Each number is 500 + 40 x the weight over its row's rms, rounded and kept within 0 to 999. Layers, rows and columns count from 0. Numbers have three digits each. The size before them is the row's rms in percent of the matrix's.

# o: layer 6 attention output (transposed), 128x128, rms 0.0622, rows 59-63,122-127, columns 0-127
# v: layer 6 attention value, 64x128, rms 0.0794, rows 59-63, columns 0-127
# gate: layer 6 MLP gate, 320x128, rms 0.0717, rows 0-29, columns 0-127
# up: layer 6 MLP up, 320x128, rms 0.0716, rows 0-29, columns 0-127
# down: layer 6 MLP down (transposed), 320x128, rms 0.0715, rows 0-28, columns 0-127
o122 106:521480502472553524531525452543486503498563506538460510559484453512480487535545533588519527504495553488450519515492497570445569464450418505543508530523533509509554519499489485539529513496473487447500491435499458459524501557512571545522509497496453574518499475504535377461468529509486455558439500431477504426545555520546501473474494564520533467456486441575596500567597527439503502503533
v59 111:459530600581503505517562544519438482446442548528455492508587482505485482552488550540536547577435466477501508552462559516511519523526532469480504478501464479506489475489527587465467439579537529516435508471475511489452555528513566481502567482485422489564482547481508572483563457496474469556475483479523504489487545430480497459453455463561508518492452429488506454467487474547520466437443
o59 089:519483424459518482490479471559548475565550478517498498520439462511514560459551471490472464442558573520552565517602491438444472512460456511533487519498527570491554509490504427538552529444501490463569490481467516530525457547477483506556457499483582462454532511464544535543450516416551509490572551543466501549524487532569512480549553517424485464515556549503480506520525507455497524561541
o123 121:454467547507509425496543539469380459484465502477526530437560506474470483527482500476533522520500484454478489519430515472521508476517496487474546454460476462460524513470492563436426473497523474508507531548513516473395556512508496541456553498530443553483500527519457483510577474564493494490461446417548522424409530468441438475451503478534481537523408513444465458448475502505505486413468
v60 094:513458474453478445465444470540501473530448548530548456516532529487506415483523445520462477453506521524538511513463562491520451528439503590473573460476561483458580489507513496550437543523491533505535490562553472578464487534503419515555528519513487510566487558461482508506569596486483566527526461471506469555473557527482457518507558538495522585514514479549532493506470456453504461587542
o60 080:468568564557470506507515577558468520461505501493402572509477446534508553509451505475559498501446453496527554477547530525524483452527485427546453539511499512489425519497469548507539460535543468528441560507460518427548475489515508455504543465461535487529471458564453455522421503497548417514482515506475544426549459487495529483467412519549490440483488555447462512501496554521521572442492
o124 110:527490504425521485457449442497565499570473560537564471493481491473487497519506448412443463548521440509494522532451487497535508554438493522449495501436532510435562526537480528463453559478481529530514473478563496580516486487525451496497419437515515454463575550445545522532504575434514563494593501452464460500530550515528445494521555521461517605491511470489486540508486501470540477550499
v61 104:603477458510448596490401565473465486467539431498461553506511450513555445544466491423530486505476500503432469501450477507493516504467475536468520525486517484441444543497508492507489537478544514447487617454498471495597544465590482488502512506435466499458509463518537474554408515545509536484481551586517468580472490490439520500460529515557496536514505486536523492527518523496520490455477
o61 095:439527503459564427516601420488545520551455548490471501499489513515480520452515529569482572511537535484581519536536507451547475491537486487490432499487479469564557427486483481458525495523457437518465426517542537447434438506413475531486487519546530513505498570472502480456589515473535466497554444428510565475491502462584426490523531526468513483482520498442489505493441497480453507503500
o125 117:599485505498457538554447597528487454449581521564533476501532540523442481519465455444481491491523501517425451419508442489456519431443467495508564490531531475447465524465479501499513506479531542495550550540474473539562520473571516456456523521447512501451558449549512477532419498489494561504472486579468412524472487535459534549469442464516476484509508517576537515512549491544551512479504
v62 102:558443466511546531591567519486483435520466478517482463529497537444522494421530532455484568525497486502520572564512483461471512512465523519485557478486414471579502427469468494487440480480525463480439499441506510575393514542488557521509486450449445471552537522519594562505547518502509536534526498525522474460451491482505458539547497414506557524513506426547477502486491445512469483543461
o62 089:502487555525482475473459467510512517494475573487535493490478516582514443558496494529511466529435535479482471458511525500566497465519482529473430495495546549405492571555509503485588528506474521520479507489474475406576449503481461511507531513543532531494459518497389510529460515516532482454478534487538545505562531421505539508424525563537437525506520581441498548500515592480609492458495
o126 111:452483470519573568528529517439467548513461485483486486532490487437474519515459461373460530525506513500529568459498523510473495497548485480477605578446483442537492433469536534467453500483506436478590483463501493517476499529518524537470529496498494537470507545510595439460559549540516480515525464492498487432445527462464459522515468499473586451519489414508546470538423482526427507507447
v63 103:517481516494442453440524533550523524520516494508484553464494491399459488469485551502516513497452508448550506533577417493382453527463576492502521461522488584451492491465465504483481472395529513432517476473428490513464562460485505457456540486433533579483445473489562459518493452455478458552540527459521454485512550511526448525489439490543441480509473492472467485422502506510512510533427
o63 092:495535469490560462535522534453505528503470467541517469548550538573518491499526506527496506480539463539460446491421581473590499465529480494455455540450539427548507472541513522489502490592491453544429570492558457494529498529455490524541446480544466423541509548512492552499534537535458514460443521559465553524500503478451592484468552486429517550553503511489533532587424516483509534475548
o127 108:485415484507455494444470481457493457537488541524502532487513488517490546502464491464508505526491588429539512535568465552405503469501518481457516558537456565501467524487507472529515476373593503449509467518474512471464502500519476481479555463470559558487559461489520481518544504505563412509539520503493455467490513489535470580578478512520512529461420476457455464411496449493427431492471
gate0 093:531483489433514475510427472424483456526516461470501522533492512504511490478520545536514497496464464425523542503447420492479434535484498478508504582546477423550437520534499482548484554475499546511560392486481492491487486509457489581587468542503460508514483538544471566469433526511512550546563538455530491496580532387550492534490428531518477512488566526550483582536497532486530517475509
up0 092:498529546495483471502476526455470474547444525614434488555480492498484500544458531535482473510506504468487464493510488517567472514471435459456500517483435454518502502536468451478493516453481555533525413472599461493508502474494462541449475595563463532518513523498515525405468580556476482488483479498569528527522573445505486453463448512558502525444484444487558557538527468521596500581517
down0 092:478493467470546476527476546506518503454552517440518486471566505537543478503498531514533529523549473531575574504508555518458504523505566539496496504563577522508508498553495508487505477567549411472527535512465495560475548497432516500534544450473499544490506507548515438537562436474540599537536573577505447528488470556464499470491538481526532533519431578538459444448440535435458482418510
gate1 094:535484530532521497486547564480465473528559459526542469478467505562537486514506511477539492452554527555574427594506498438547447470545469539500455513517445468453432452532569529516475464464538464477535484516436559564521473545476534507544459565481488512540583484475495442514488509526547485490495505583477456475461469550542550500564547481505545522443496482576534546521455580531562469514454
up1 098:510564534473524476465486571477495503521487455515509483530475478508514441486482497469440381537510525469537523570472529565523444443490486419567545562464544489450499543469489419594477510510448466442550463468522412512529553490471481506506482492465453503527487526504433476560529493377517492454421419531452460431508535528524466449487521532480462505488513456496517513501531514475509488480544
down1 096:484430435552457495477474418507513520450534560508519585488498542475451553535455453493542612476466460537420520414491474518456600565475497541463482439505515543496481484485493527461513462491522522536440519505571529487470502503548480488456487455566489490446485450524575520453471543566485540491493482448558548546497526449462478527475497502438510515487458555488509479488532452556502498577462
gate2 087:518570527516509525504486484446546456530447478468485505491555490495542547485532465511508547487472449447533478459545457540481444579505471493447447498474501484465535521496485444587511462507458522460400483507543538573434557480484532497420506498499433544518562515525466493562537519517529520505482494554504470478439515424508481509470473411494528518374464528607453443463486505547523513547493
up2 093:503537572491420456472498463504491508444580495481549468485519531479506449493468479493480479521571543455452481513476614529458496456502490594508522530486467501444533542531546515573491547476530470477550469488482439432506474521469406479535507534485511459515429542423490451491527471504551462532481495496531576517441502614508581482470498529534561490499568488494502454520573463459514512500457
down2 091:507488452474523472520467501561512442500484503503497509489456484488518486452477505505490506506427451516487658530539435507522512552513498454519499555548473478517482509523450544445492527425479481519527565527549531546422487515561553504489480540546521529501537460506557491477483553520471523471546534504476502487597515431433423473412559540469515560517461464559483537510465491524416444528576
gate3 099:545554546530488488550490479515559505548460522548502484461506584486537432521467517520404462466536560426464548489516447468504495464579605476504526486477549468541539501462500520522561607484559476501537459561461495453555520453485494417460491445502521425505460522465488536483477514435524473468473551484474491502592459508483479557454531546531532530479507543477527500525555508545513503565486
up3 092:484533490550479592518507564472488566454539415451507517490501451539524530517564497470608501499505527528501511559458559494539418375435478535523494551464499437547483486462504488482480463554439514479498595535489504515426463482475550494520461517496504465479533486517474509456538552509476476507486455498484525497473487543505516374500451442535539476463461496458528508485505554488541525450433
down3 100:531461555501545480553472475485526515588482509520542534509532536451553521501447495525457540462505490443444465496523506427496536513446510472496497505469505489465415490534419473585510468487435518508474385430518550475544527557519483496495491439484526552490533497588586524484445475447523477533526459458576572512536516473531514537536517572531475550534565503494500443458468440552500487550503
gate4 101:504476508526418420580462477428505509535506487550590493480593599453441469452503495389456559442513512498511535498469481501506415531505512536483517520479521496474439512509465371486539507433504485488483478488503444406516462478531479475499461503525521448490493487454495505499443520531526444525537539492499478503483572477534540470579469558504491533488527520504539523509496527519544457568482
up4 107:473507446441441535430487452573490487416572524434444500495471434517534484450501476534487532554483477503492450486501521480456538433484534520485484467455431545444498541483497608469436441502434552533481506489569546490465511526465519489500489495475498564454599498457472514564546481517546510450494505500549559586502480525553523451550519504441486474504530504442436488444519556488492489480473
down4 108:542534564556560528487477499509507473542450502548507468471509512521461476497536520543578409438516561438490501468500515558567502570477442550526552470545526462478578534454471478470517539503512472419468535496461446536493554530513493514452511531515516413544523485528555499412495494478475480509467460470490443420514491510480444607506453412490525541481502511506587523483434534487519470503532
gate5 101:466476479522495442579557501518479491532506473518546480501445540512460424455556446475457488556598491540482524416551494454511558503422509488551512508476474456508544503446506471481481487536450472508512522451437451506516541467500495492543577505413454502437416513528443392480496445495480432499511514494480430527488534531543450529507548488451508491518471484476484529544580477557540574514511
up5 098:485508510489504569463516493528568546508479575500532507473468461508474527548513482500465487403504492445484576533531481571476505465469487497491555491550447493528491508539548518407478524485550510484459528499426472469526404574523407485476557478498489512519509451476473519445511471492543561484560490548499463511510486509500508536549559488462535455592456455436433466478429407490541458433465
down5 101:545528536408502459626488531576534430523536473470464503542481475525461494494564474495518470520509505516563474486523593481456444497523564555411494496531582461522482510497516506494486477479450528573527450534476515467464536464501508457495437485507502515505461486461563511545472453493513515505463435558571437534501552517578558490551527569490525483485506483475568467478477541419536451486505
gate6 128:507521488493483530532515528598492521431500526486524550511530423474483460423449441501519478535476459452455587476524437445520464603462565453482425516486517506536491514452496484539484510528525482471555461531458507510485538463457433440484460434474452520474536569537485523459503452463452481521451420507532480490527468566497452492496502455591486545490493552503506453495476459526518552557589
up6 133:450455500470439491583573582504510459493505435507528547470479492474460525467520498473477518504489514424436460542458535512502462502516479459471432525551536416506515488468457518495590516507541482518495475469514454499441448546491527503432477488469476475452480473541499537450511466530390480508559517506495473497484480525481471470482484478588428438489528477503553509542503563469621458439587
down6 127:489497527520508555484559451489479497488507499446426504517498524510550424512417478494526495545473470529487629550551499463472559498521554612501469479474391550466446493500511435500521535545470500432486543463493462572495520512517477444455494493469491503477460543497593450460525535541493466452515445504447470450524524481497448508480466517490537544480543535560489542512601439506489509538492
gate7 097:515488556520572491525436583454490432470505509449564536524426521464540515495532553532516460522553443531496513501482457526481607483529493490434479483513560534518536511518563542467489492463452487521478476533466524449521497441471518476511523455482442462542451444584494448485500561508422499461452597430456507505557511487446458522545542612488523499485508583531501520490497521501473527502533
up7 093:567449560469475502551544505497556550530486425489390448478478435485470503505510511485523521490453417511456504489517465517467527451517496436491441472482516453492561529463467511512471474537482428486497452486506510458515554524558492479395463460431579540504578522438553499478576439476488503525456489503561468582454500466490470448422495523521507512490493438472462482530497535493537444497562
down7 104:451544471443456491451517445498496520506469600519627506531531510446518451437449557538485481513518518486527521543486526522517457505433503537462514494525523488507484536525516486541424489470528574446536474497514404543464392460482498511514443507495440548522525474536472468494528587474544534513516439484500549466461581475456508579505516505422472497529495527518491536504490449475525557549432
gate8 093:496459491501379495483515439525540465521454384506504551486443463533449525526470465486480460494467459463523533413474459517510488511455522489550515515500463474488496469450424527581431480533509486507531431441483524489508472477507474513457561445517618555473545477518409506504435524546476484520480441527561512531512464530504504450524447500529509438518509491525493508546568451498476428447482
up8 102:454477437548540474554509431468532539533533448526517477498464475547504436552512554479511525511464486541452457461477553535461546481543525508475436461535529514471472553477512533493583497488487471594476507589567493434533413476534522493472465478515452539492456538482595501545440503510465546481536529497452461516524461492573506502612558507548514481505546547523522521469542516553579522470493
down8 099:532523542515471513454477577515538500499500505513512522537601503504493562462486450482461496522455515492580516561477500455500455506475480464578525489564495504473599553560455514480504451519527594451484435477475520460518531534441457480501527543537492451526544502522473538467545387581484495544434505495538515468564467542436530420427481516504473484507486454525538464520489594473487496539504
gate9 106:451532449510492527544528477452430498535522505501433525558446498540511559497514499567426518626522498475485472552507509501487552457463525534480476562499536496561504459572517512506487582528515505525470479580487592455499485461506519462493518567465520519474521511531479561510449488515491439509431547551502564510513384484520583427490554497540512510540513486546499498560455540444486473512464
up9 100:469504545465531500546456431476516477508543508444468540478531543532515452467496509572436481541494481543465482527544464410568542449449489516575529526453490517565479510514474469535477566461494463554485521550448525533468558516515469452542455545494538588490479471487408538531472569488474431496475511558449542457475417494488552476588500490511450484540530482584501535552468554482484520527491
down9 102:597530479528503490500522545559489501529501524506501454430495460493523582509501509473522456444455541515555486478500453569449505566543513452461519445568498498463509514469505513493501416523474511459473470421530456564515459528497541541497506486550446402484513534475606459475529495529536579543575467430509497517562606524480412541497462519524502466471512514428512505471543513508477500469505
gate10 114:441426452518467457526530437491493442475456569433509492470490561466565550521448474502451487467549514472529516463504450513545503469455495528519466505495485512485458489574475507418482537465560520505496565497502545567528465499491418500505518479539525528486518482481520542571543523545556520545514483608470455517430576468534530499488483480456479480515555393473517453487543493556390461494505
up10 119:478494385500441470484549509520513380446460514491531462412471553502568490502512523492512453477486576503510540554556504533507597435452480568466517492565402541523480484469537481497505559454510492521440542488509480544530493509497481498553526448536510484478470516490544538526556601516553505535527421504496517487472502491543549509521517422513475542534471452524527484480516445552527476452525
down10 128:545540588489551517478468561487553615504518467529479568555552451501463469524523492520520532500510413520474482488493522470463463529521550439528510537447604480494514594437489488504549461532437519524584464488523500454453530500500492518492478527511452469550527549488470450446470432446463511461503537488536533472550526543462412513471550528471484471484464568511513492534444540446527534542465
gate11 102:489441505444434499552519471465517486481450489498509514553615571452498470471526497583463405489444475507482549468475447536501493495437472474458511528484529534484536449544543463460485553489587467548511386511549576412501453502543467458543514511527500478444520453533471527504511477465512478526496490482461521538518526432463454546505496515488454556468445474543491495487510543437506571542545
up11 112:486532457541477535471513441479505531510539472460469477454437471457412466470491432485474563472591447474520485540428502500527499520506515525552544450477577554494456484497449519558477451540473475481480567539586448487498488443500500441531476543563471559468487519530517462508543450519447490458436483496428503472524442564438559411492450479547488448490468563509466519534461490475529441500471
down11 116:498521540479499511511482558496462448499477538494470512474530506523508482538513524474471435488409524538491494479613477470477524473463564528434542500553418499545476512482527540456537507477501467518431492418473533532443480531425483517574511481430535501512427502503529577495451494571502493495562525515509594500567546419442459453552530504535454487524411450519482471475417538537509516498499
gate12 103:507514576559502463529462521494552464490448491550417499523548497487491503538464541474503526501524571546474494498498438445551533436525506445442508481596527443498524519432497479502547594488492536511470498510573461490523523450617450487519483482530482496484449486456463480474496452471498412520519509462531478582444523517545452465455605591525489458457513480493545498525497424512495482486509
up12 098:468503499609511526498493474475507563492544474470524472443434412500539462518521526454467497445533511513555452506504496533467429530481519505507535537527517522462553456434480497486461484522490483436585499606479565496585508519475500578476482490449522486553536494531404486572526550560456466450523485526486541516536509584492495455522531537515520511470529515453579503471521495513472608463485
down12 100:578516507468422457470499538489423512503504552479508485513515457443483487493529486533447496490471443483505627468525516494500551520547526478496508503462490525528488569541540538519509485559537455476488502448457433474438391476448593491464496448519500519433496442464515473520449498491527618579517534461442539481514480474500506500484534532550428551555476495474450503491470528443538451546519
gate13 108:520454562525448491544520448498487501435419523477526537512495516456545527401518542465419490495489517530545530478565495428522499469510485469486495542491492471543483525547490576513477535545496554505557516514440573460479527525426526433545627490467557469498432587500518493462421476558480418502497488486465489498525469504544549472488455482499451479572464497434499540494467496534487501533544
up13 100:509507472443471557489449530446591445499582487598528500479466502474512447555495528567548516431507538480449460502477407526433516524467488514474511513500509491505481550428477447516511540496505504509479495548539401467531530458555475532547426536575491479447508457499507560525487498433484545547508536511464485505464517491468461547493512541404509520433533514517541519493556455569502546432475
down13 114:492500492479488436500529532545542509522418431538454495450538516476535524444588446560476516573401531539504497528516540431509481502547434468484472497474557529576538412523524558501499473522482535445502480465473556523514516508529488451432494527461471542510454515531473545531466463515485554468557465510586536502578500524444497502487487458560512488539478496549507393512573468481535498551474
gate14 088:506496453481568483491478473479549556420570580525499562475443456506458579487532532521492513478495463461584502505501498453483414520530483529459518450556519544470484573470478454498516545498488512480515504527475483485528456458523428547552479506528410581465559582503573567537533508498510460507442476457474525567586529464529466488481520504512544483523504566535516548528562485545505467448471
up14 081:516514495569463464626535539522533435527466513531539472511578524549519594529502497494502543510482538523513461522488456544559500482499448545542537452493516503528501558442521551498556544526535544530551489451480488524462543509556468485527481496564533463554424509469498384514571481505450549485502522459450508438495438511495459479539542454484504477579426500461438513500566469530474477535523
down14 089:485478498477588522474441433507537547470507575435482545447464481488483471433534553499496464487540453478527542509513572427449389509528517489480513522520471555443533496491492418534489521457439475472484482517486515475556482444480413518519501532446440583453547557545532613486487485490529486516469466506508501565550567475526512508488483517527508479469516534540532515486523509435476445417509
gate15 089:464488491529436549413519567482543433475501483516501444495492490467467569454478526519448517534405488482472525546503459565425461524424578579547469480517510515506487436454575471547459537437504530518565577537486480458487530444501491496545467493483536488491521509516478529542540595501517447494504457454481510519531516414498483554486457528548564448460527534453490528488531553539531456490474
up15 091:472526432531565489496508527432435504480531533487496507489520533529507448486546541525508459491594479519594464489538494483495522492507508383482490463528503480547486548466458519528542476606500505471491491534550515568484520464567587510550496501451522543567512430526515494469462458520453486514544488568527458538464523606489477498541504487522551531552491470540493431528466501615540493491547
down15 094:511493481509497492491501504577577414483494429511496490517474514407474547511458470450532523507454509493420515504450509521481504551490505569582520519421511463473473477445544475474520479463494549551585556515485534491482452531443428603484509515522500432455562549530496497492476540463506495454454548440505512495500511373544494496518518505537465453453498529537525465521549513423494531428480
gate16 098:567454527505535478520484489484557487389400512441575457447535517489544545468512404479478581509570493541574607492497482537538509572447518518484505533442468497522510476513582469475511515437487521494554577496468457507442545465484454496469474500508501475495513530485449506474511464489537472604544475526507536492491508471494508541501432453522454488550514525481498449538445556518480461492517
up16 100:469495488461472544525533521498538544476483480472515497466490529454475506542538482497539565482465492506469542417466524476514544518509532528483470538518540467487446464491548561486541490452479498535533527542559525549430558532527421516460485453555445498411395499427530538566539409512474527518476476531446538517519485515498572554575457452518483492514550459479473525546517573522440602437495
down16 108:539582521451508504530523502459584481468450514466477496444543517498415475467494510451480482508486490603509476498581467533453467508486523516572530344596520540484575470499431499476530508473560575477526465507468545409519512457491497508468543571463566480523534469528512458464527507463511511457480476473495429525488528473527508552544511504496501485478515531516517535524485496467563453527448
gate17 103:549598501463514562584435510453503536502475424507482480439550549514460482529508553505523524544517499471450570483463503521469575521481433518529477508474547530535450478520483453452492551511400488507459478476496405533500496500517502506540487522554498468560587468528551485539469488471502534446492461512429523510461520538545480522459468512456485540536512500598508485501540416466438504564570
up17 096:483502599489559512561504479527495509487465491510515478513455523513435466519527522521501447547471545492488510536415443468461556477530464480551463587524613509464477473486535469449582517538445503480441416410460511493537440542497493445536555463507526448472486436577512464502529558474525523481491476529491448508437464429532454488544461503551473552501510509492503508523539515450524444477573
down17 096:426480510577475519522502479486537517465475499483497528577552484494499470507436441488499509537529542548519484489497568526573477465429508549498485478511510468468516553489527512536455532500558445527602485623493539441598545427485497492479449516512414540464464457438474484500512495563508444519504452451453534463538513438461548433523535509501573473525527546457503530523467498473499565518456
gate18 098:546505494544533467548560508462464461524417487509505494523557556477467535495502419527507522481450524452462566511386570499430531503503482535549543501505586525512454526484491488495561445544398455526526517491567500506512457473535491516489557509485528499597440559467475524454518470427484558551536463518496539498480558496464478478494523524554489487500513487485519498476410559508588534457539
up18 090:503528544462480435515492524420538456529512507521458458550508578532456457564516548536476511487498538433495537538466593562448459538476500447414504492519592498554497555471527542496515530567497509484511492571510471550522405457505435473458568528495494474509497531491528491509524480529451613532563496471439500487507526473541422488544528518538510541523428488483440482523460521504524537548499
down18 102:547462508542452491563497508524535519570548530547585537512484471475491494450522450549521435500550440535478468453505507493497476469515532496495518493457475464393560534575472441477437489511518493518529439414502557540547519482440592506476478535491597474504528439539533507484477380484509464477511510462524485550492553487473523494476577513507536527544518532543428510456460506476435466474510
gate19 106:497504527487500333531550548503537544518511454445469455486521571453523532487496531623494426537447505481435489570410491492512518475558487433497447541456484456519540504530547474472556480497520483470544494473507486560469517510429504500514485489499468517523482497525562483448500582509517469508424501537514541501470492472474452569409496501565502445495486506450517458507515493531529537516545
up19 108:523469502454513390488508569501564524463485477488523543493531536481496512519496475512479431523506497505531498538422493500511557560491523440466438504496508448481490575556527469529529485537500495492553538474527523508559506566519491430553401507451508470561451577564529515534502506471573540498418462505438553450504580481454465602487478522528487549507413520488453497448461510511477456520539
down19 122:504490489591479482539546492501539496517487479454489430438494498505459460499508486515601477569463478547463563439484480531476537504488461530465513525532442474507516429481517481555406472450465474481450485529488479470492569439419466570509512449505520467501451493479499516498521564470495506423567422509551446419535503479568520486434503544457514457540487478462439500505550538470488537453588
gate20 101:521565449460558584508511494482458536471441515598527484576506562515457446513478517472539486541508533450490549505522489542542472580613549511513497494517507444443478503477425486508550466500523427524526490480535477445484552550502490513425484504421466515472458501470541511473571454480497502500507500504512476489472496527530554473585475480457518530543502501521388577499494445567550531494458
up20 096:542527512473539483500533551488520462486533551499504551506501492404544568444545574452476476463512545443483474463461494563455447465453501524526509514493451450490571535572488503487456490546545422437486528439491531500448514517520448527480515485563442471481538510474513475516543526443413532540574569517453524546529518475532504487515529504474465501485423517483525450502396461394476507527456
down20 092:490556518489559514524477470467514389533476517594556470512497457545461495541538457466490535501507490521554551538540524496568509511512483443531508518479552602503507485473487516555481512481547535539579494536504454505501523559484531476459456515459472441491440558528493483516547530532595439475494516498526492487472489505541502535560488488476534487476452490534401574474656513549534494476489
gate21 083:544522493550473465468497461483465520441468504461477448519555507585468495467490421496473523471529479500561522524503568523476515559498476513463535559566512457461457522496545523450388489437535505517487494537462465529558488467539435487454471464441490504481560538498603533470453489532529514553567513423463465461426556520450531537523555493531529527518460423540431487548547481498448531467494
up21 084:639557472536524502501478485500516549463523520526571499536528472503510468425574513546463529435519460481538562503466465513522465513466482540510449531548502493457500505499520518526493520497509486528449461501508508517415464505541475524484456455520504545521514518452543473557493461438545553543422442482504489558527521368578485438481574518473498486548603505498454461522507527532443487451473
down21 083:503458487474512465518499513477541468564447548596572526442505448463497512510490458459537531493440471529526492426485515477497577449513475452459503449493508477505491519442497497458447504484517493531445527478525507464468478489466590464556538488589508470542506491583519540443551489525477511468616579530527493513534461445403475544479491533497508518458440433484508490528437460553468456550555
gate22 086:506486487547606517432465455508443489555521470551477517524561554406523514467556543517551474506554499569452500454461496495567515475508543444521483486524448436449548562505434421494594466553510485536516476489562477502545481462497453550541513508495535507512409552533517502503483511519420533461538530484497492485459541574555458506516504465550519438521490497455516440555479449516540486515490
up22 078:589428552506442529539546468520459525478512525486512471466477534547434477530471517485504510503453496409536576513444489484427531512501467524511506513528488581445458496508540533446424506511518495467503552547420483552497519545490505467476552474488431584462559500480504467543536530484598467509472543561447465509534477455463599543514449507454510511571520493467528590478531484499465508463484
down22 090:574556418506458481459540546525523468489478446395487474500469539441553462471491545469578474497484546429487465573482444468525551565533418425465495534505468537469474508453539483472501581537500505533409489542453522476563453525515485523478508464488501477561500483573561522488504470477524502526583520556503521487487464477472549549499400472536488510495504493545512465529512510534431539502497
gate23 110:420498488483479492501492558441514451476409454494536501506502446511519561488455626521493539565523460508503491529537550553410482507530437485512500474474433517432505475563573496454533490523446441463553499518520486460554511558503544488505490506519496473521522473553524461539464566514502511522513522529495518505489518522555586552590543424521494544522487563501482520577561441472545485554478
up23 114:460492528468473527550551447489488416465508565496531558502534408534475472499513540545518513524552517589500520522499490448554492521508472457499445453514518562575423499483461538494597542536489510468502488502585496506541506507487465461426514568509482509469495438461506531558533546546440490525473454411537410471561504472532442482474445461513540490416482519476451551499540509533500529469519
down23 112:503483461442506451462519473523506507570423444480556474445427518516438478526483499418511517500480485473496507444464455475449471535486512445550545599469568466497494569485567457491475438479518492489549466458510496531537497430473507538542406399504504504497534480539401443496531443504487562476460573515482550539479513473540485527531495518444479470495477535505569483484513430524509447456468
gate24 102:533510494489445513467607493471482543453514472472503550516571528504484536500497527483513497522417523451495447572483565581420524450549578480492535433501508446537474450486463475506531518474413477476481521429503513429496509550522475547514521489543437485533488536479466572475460453571434490447497501442549517435508503593509522500448440452515481456474450500541481565516438480474519493478500
up24 099:499500467526518482523457526531517509491431579484450541492512440520466538500529426518498503417495505437589558522518544491426496507532487491518475497479515494482471492444489512471498456507547464510509526507433570522518479500508534586456517491483490526566397540588512559465495521518524542482525505490621513474475535581549531549483501488544547491490536466493446457571577462575453502450558
down24 096:514487464552477474539508472519478481524485482509525425528497491463502508524458531498492444544567504523460550473467480462541489481502468538548579485474493553442530565568475485501488468493541498467504516564561444515520489455497585457500490511577501436454553511457483459543460515466510493521490461533364557553495502471554452460474520620520464548497471578460587516541459529454513485553546
gate25 106:476513458468487498500508536446503509545480471450482453463493508438575527561501517582492467488509462564500502491550394489497507473472464510500562403477550494525556450554592514472471501532492606510463529517490430499466490495449586485461589534527485485445484485458533509480501547519424534412508522534436480443499467485470511439501510483442481494510524478594527541528529498470452537523497
up25 106:518455472536468505562503455548487521494521496553536489516502488456502492458588556545554501537475491474453529590523525408453527506413483459519452441453507498531499502554506532510519473489419568615510539544487513519518505486448462495505524524468494428476441517450507476462532493506429508455415475443528577506524442442483526433545448503544501486548549553521462491521492547434453507510508
down25 108:491527559452477487523434541543506467414443465478619573496535538539477445525532502466457535488555435557529559471439455612527488531510540538492490539457489468513497548503515483513475546529499512446625494469541454437492465495480522501511537495509480580494467481559466565527462466520542520479505543527527451555466500510503464562487514476492492531488442488460521452423496439460497503500525
gate26 089:561470506514476521533467573530414512479586527489479442540466591469456486486483533497510501525539452456491460458487479506561534554518420499464423599545449521565586473493547536536493488525475466496498545463517510464524519513488465478481443557497468486525507507500508433450445467476527414496483506493539503521565511553490480576575487488486560507521499455470562541583447450555539503498498
up26 081:575484493464526460518509545550451489496538575488520483485487537489532476445488525443536491508528388483476478482479487492530457587523424483505422567517455515551618442497563545480446500519506486422501532476485571475520500513466526509436482551500462590536502504494480462441455525447506463542547484512510556507570516503476521505543454497517524505482543525461545577551466469587452497504466
down26 092:438579503528463551508463499542547521536399511512473520470560484520471508572521476559481517461555516524476506542431418571512481465497461491535584396459571533451483504490409466531527502454512493483542408554483475541555515450497481493516586497498468472491513541505468512520519525543488504572512486576430514511487496456506556471490524481496479477476532525517512460501524553450537421512558
gate27 104:550480505497529491545460494478536482515468463496501503534453551408510506428502569475458459492527407494539483470489476458510482521576527534545514530542471481542518537515502492496498470537532525571556500439528485453515388526557572512491603474431517490557496434524441431498393457468451522530485537506505498547496571470544488529477561541510463555477480504572555488509460537480550496491513
up27 100:375541465439493534506418471513504554474496457503528423484461525450508530443569523544442540532503455459563493529489440490516448515511476588471551532514501533463461515467442429470506446493526485505529534462443520482586468458474554529516527444483504461498500414540482558528432523534514499539460514499505481543505538457521506508462474517452481575548515494481576557474470568540480489442497
down27 108:579443488532477542429554579582519534482521524431486491480531456498447558565391519445531512460490494496484537448496535571514499518531568445528516471487498447478427489467506543497509520469494557489458483490505483508515594464480401490525469492491448524465517584470600486456517477507503518485524475509500513552538476547454511459527507515425523481487528475487464490495467393522474498523569
gate28 106:523481482520481458521388524492454513492495480426502547456503557468501540497492526534435558452478507494417475494510464486491441531485500479512443428488493533522535549539542490508519507513527562492538476557513462408490443489514532451557561477473521545499549501545496487517475577488497514438536573518544562570539516448553542539502539571535406458497553602527513472471463482471524460561504
up28 102:433535495437486506488449504534531475527506483528570504529527470519521470402574488496423472516536615515456509582448478503535489458476513421543493485465480468472514496495530543490558571501533493465550579486491442540463534464523543506475560484530486526461478493504503496480470561467502459564464528487516406538481530462479468520483605453482498495414426457464487535538562472497522546458485
down28 103:462425540561531501540492457458471494458505480479473521454494522471547526523504474482560576513547496484469403462523594500531472465448489587503496421490568570560429510536521536456457426469444495487525412527502563460526480520483518514492452481494465514540529514515497472518532475474534523466539543547544555495503466410521448494461501438528521474566508560433530501440493521477522445457544
gate29 077:556479525573465455464428493481525471575550569468451536545535471541517506475449503508579489409487433534536557475519530515489476499514491510513540452511470466578511500538525549478538472576477522513537530563488548570539498504527452491470528544427459502479539492427566491486464457504482546462509525501537481537468545513473545557535475550549422451464517495566538581446435527499550498478465
up29 083:470493490502520518519598524454489530491578526478451473526519530422506476508482447542484557577515538507448474486453497479449463495446510476504421490501518445553435510497512482503449529453484471481497396426512487422461472534474488513520474425571544500463484557512463553532470571544476465454517540534446588490484493534475414513540469518506520489513594479504519497500533556559458580513484